{
  "tie_embeddings": false,
  "beta2": 0.99,
  "grad_clip": 0.5,
  "decay_fraction": 0.689,
  "seq_len": 256
}
Each number is 500 + 40 x the weight over its row's rms, rounded and kept within 0 to 999. Layers, rows and columns count from 0. Numbers have three digits each. The size before them is the row's rms in percent of the matrix's.

# up: layer 2 MLP up, 1280x320, rms 0.0344, rows 1233-1279, columns 32-63
# down: layer 2 MLP down (transposed), 1280x320, rms 0.0353, rows 1233-1279, columns 32-63
up1233 113:486484490493486507453495498485523493547454598450562561478498497429499506472409535540519443525520
down1233 128:549493475493480566490496565473499444523554534483510507470505454435467453528535482568554482561548
up1234 104:473476467529474479487494493457495500435469540476556478495542476521556498555503548493489546445506
down1234 106:511537490552353519414492451496563446474526500474502551516504560522487430496531444490439536527560
up1235 093:533448450437485502482528543479488470484517510506519509496504486416543558495373495498542462507449
down1235 091:531457498505564520493553505522427438508508531475478538579456455537440500530450465518476501570454
up1236 097:444463520541475516499485523500498491546516472472472527516568480430480479476425455494491453518473
down1236 092:444490496554484494468520489457518508590441449526496532480438502490474455491530410517557511442514
up1237 088:425526466468492447456502489475514454486519536530516559545553413535536509430540437506447421511494
down1237 092:479520549526498483474494498518571517498542557537504480469511370475496508481458469524547379469554
up1238 102:474514485448477485459516525474535487532552544525507515508532502614492503526478510512511511468509
down1238 098:559528526572503521531538454432528530505495489477525498538510510467495498495536501487448594590536
up1239 107:400502508526466493488545515485532472569505501451466508476540490515530526483495555475475493426513
down1239 109:469485502492554414480495499444465517512495379522452462517516472470517497497481510529486544431498
up1240 109:476458474454489467499463558487491422584542534516508597413531446490537487507491547458533475446508
down1240 116:586539522464476538462469542536436581541487509535492489514516474483462417512530518455505469517469
up1241 115:553460507566472417506494528541570537504521557491461492492465412478473499442486496451511479528476
down1241 127:514528504473407524641548541547526540468531461533582532500551413437484565557544511536574541521526
up1242 099:472491460495481519475467489499471506444551488502526506467504472602537481498497476497488464492523
down1242 097:543514468470569494561567506555532547531531461488415528508539512464445509518522507560510523522549
up1243 098:461510425600523490504506477487494448531453495503616486513528431469511542460539451476523444499412
down1243 094:461480493510480521511500492501538540493514489469451481469415513480491500547479458533491553533507
up1244 106:471429507435473507464439530516630388480513521523470440480474452484491540480522461492527530496383
down1244 105:514583461526519467505438496463499415496497452472570483567464535484507538478558493471503542534490
up1245 101:483488451539494527473555475495455493505470522433522471559438487512561500502430548469566527477469
down1245 104:428535439490459462504531499507443447495560526525542459437489465433560453481494560528551485484468
up1246 108:524494421546496497499463441519523489581523572536498500527467510432495503447442526544495485458485
down1246 101:493608565542486565516560495521512417447449500414454493521562464494526551450460542519486553471497
up1247 106:496546426516520489476477507523576546463509483458516497498451445542480546441528493498485498420504
down1247 107:472510527483535541500417489446554451492507423584478485482512525476550578491464414413529486489482
up1248 105:441448426518455463483404503493457459521558563474557531461432451553454528444512500490499490494550
down1248 101:457598539531537500514453501475541550544496500508488468528496534502495545438502502515513551499490
up1249 098:459498464567466502422491509523515533544420541518514525513489449497511569529499538510553464502507
down1249 093:553419521465439547495522470516430528418579448572554512405563544471446492528511517493567576524522
up1250 106:519543457515490448468375532478510497516492567557528504482504414557514520424457493556538528508505
down1250 098:540523456442543499477467482469572493449530550526510532517449463557487458540440493521500495438427
up1251 096:514487521463425553460510482497502479440517498490525550496444513520526548472484509536450470507478
down1251 091:419515478556544481498408508503534512468505434509506464516490540446444448493531431565463452519463
up1252 103:533468526499441513424436456482555446502563591564489512497446535515542530549552565501506493459528
down1252 110:503469507524558510444508471527480532480543482535481475464461568511470471506513567524515494495505
up1253 099:484548540474486450488402448508471499525469518557504439492554429473542438518460444502465461541506
down1253 096:511530452501479542533508461499533535531461520499469494511499493506464514515611551450472521459431
up1254 107:478486459500497487462451487509506485491475531441470510521503465491551490491485514485541479513518
down1254 114:506517491426504557547493504529506496544538530440551520511493490464525539558535522470499528531488
up1255 106:441494492519486447471455536573496473487510531494493441467492467513507606476524627557520472485489
down1255 107:522405503625460555500524584538525548491532465560427523433533524478547504492503546484526466510491
up1256 102:506549505503523507513485440479538449479480518524531527538560473509502516427423523545461507461494
down1256 105:554488501499489497558503505467470471548561519473551462536509508481454530468509524509470483480550
up1257 098:502528479531504521481524525560484491573492516555528495493535459460446538417483504556553460437446
down1257 103:474523541524596546507462477444500517503395476411470541531382466519583480459488524535410475522506
up1258 098:459546483486527507512518496505553482477499518482554479470496494435448486421468484517564473484485
down1258 089:482466487481416512523550470584506519480478446516490520430461508460508477549499420488506537516501
up1259 104:518535520493493430434545416568488499443490559533564518520477512495515471504458610572588492443488
down1259 104:559517536520497547485435504542526531519488532493508447485581559479554481487502455451483522561456
up1260 099:524508545526514525506474557505503536465473509440459477462498429508453455504507545518554461485469
down1260 109:558468531492474489503478467528516515462484525574517503558472500474481557521490491528443551434486
up1261 101:475520470534519521504491472606381415449474512510525490490471412522524504523528523558529466410395
down1261 098:531496544464487502563554526470466526460531510485446461604466484571441476543599471482547511486523
up1262 094:521523502472525595460523543596473466525452531480548474465565488545433478526504518503514503472404
down1262 094:502481500481527528471501441483519538540536506588493501485559531499480473488495464472474486542455
up1263 087:440526470529424483520487435575541454463490505439497487491489398477463518457451508497479401508446
down1263 092:441508411529474469440461478527513542547484468491565522490413393509532510490447545461504476503456
up1264 098:494509526523524511429477507490446498500512508508447443570511490462475531522430533541496467451495
down1264 094:483487531481462485474468458566502534526503492593494538444555532515492470516519535500493492532532
up1265 099:483525487580465458459486490469461543471419568513505632527538485484532463496490538480499507461435
down1265 105:552521469494477437448491468478523453454486451529510611521537489466511500462485522451509531458546
up1266 102:463470477492445523496526503564505457485518449507466555480547465494489478428415582498564401505502
down1266 104:460427497479504524534448497487529465570451531538488492479472477524553487537490498547490497509512
up1267 104:547601503489566525434533477565506470462474504487519456501483503566528488506499526499552466499477
down1267 101:551512580529509471455560608593476432557475530443450507557499478477535563498528510522466471500459
up1268 112:524558467417510436481499469479514519445524557470519454477539475493542505522517579458535469469523
down1268 119:529450529462543421438501550573412468525586427494556475504528565460538520535496481554538510516481
up1269 099:424486476538528423467473428491525468439487529542507548488503438521448468466533475484502395451549
down1269 099:519517455476502460491510436492445577493439516496449525535551477491453528477433529515569438492500
up1270 065:489493465492471452471516559501495449510548512470515558532402445527521504492516577523529471502488
down1270 072:469559438546460472455494505479532502501511535490505514521483423513502548494468587506545447449531
up1271 104:510533507449492499452508466565533466514512500516491547525498473520471497493490527498590473553485
down1271 109:589467532503497544519540495552508484518480488536570506536501480510505404528487562492550463488481
up1272 101:498514480519555505460510488498451439547456545535538445429546502454495472514448493485523501440529
down1272 097:515501526577540495463521477428493519491472472540528500487463476502605532482440475596506492442471
up1273 100:504532471482496521451465458542520450476501489543568478503505498511491499493497516532558481439497
down1273 112:515536503562501536510509508548401536500525587465512457533554457551594456489476502574496534468526
up1274 108:469456510525492483416425496500453445536464493508486512461466500445501483543538540481524450468433
down1274 120:489493497634499462493445502441461465539485461563487542511494546513533549502520480553528494461522
up1275 107:497508471494515424493447448501590454413473500466503533478502505511571484417518519472498462506435
down1275 101:474570494437429432474503506408504521570478428486512520559519515493545527448507538433456527442526
up1276 106:515563468482494435471515439556519479452608471456459531544467499534521524456524481446538526517481
down1276 103:557460487481430555495517575501577447489447522469482548539500549482477414494521449486503509538503
up1277 095:495525492465439459499530502430556416475521549481515556509505458464565597477477536576557500525470
down1277 102:496485512418481402529472510543523539454536476433512495538448469366543523534519556462485471521475
up1278 098:505568485536528531466549518494470470461485524474449510441522425471456511528469541544493434513515
down1278 102:473444421496571505518512474454456516392522491484499477515482503508510456525527529508493472485549
up1279 098:521502347506527497462509482499594521505511553519493557512564495489570570445479538599537525516490
down1279 098:525481476449507541500461482545498599477556520422481477486563465472496503500532448457478499501446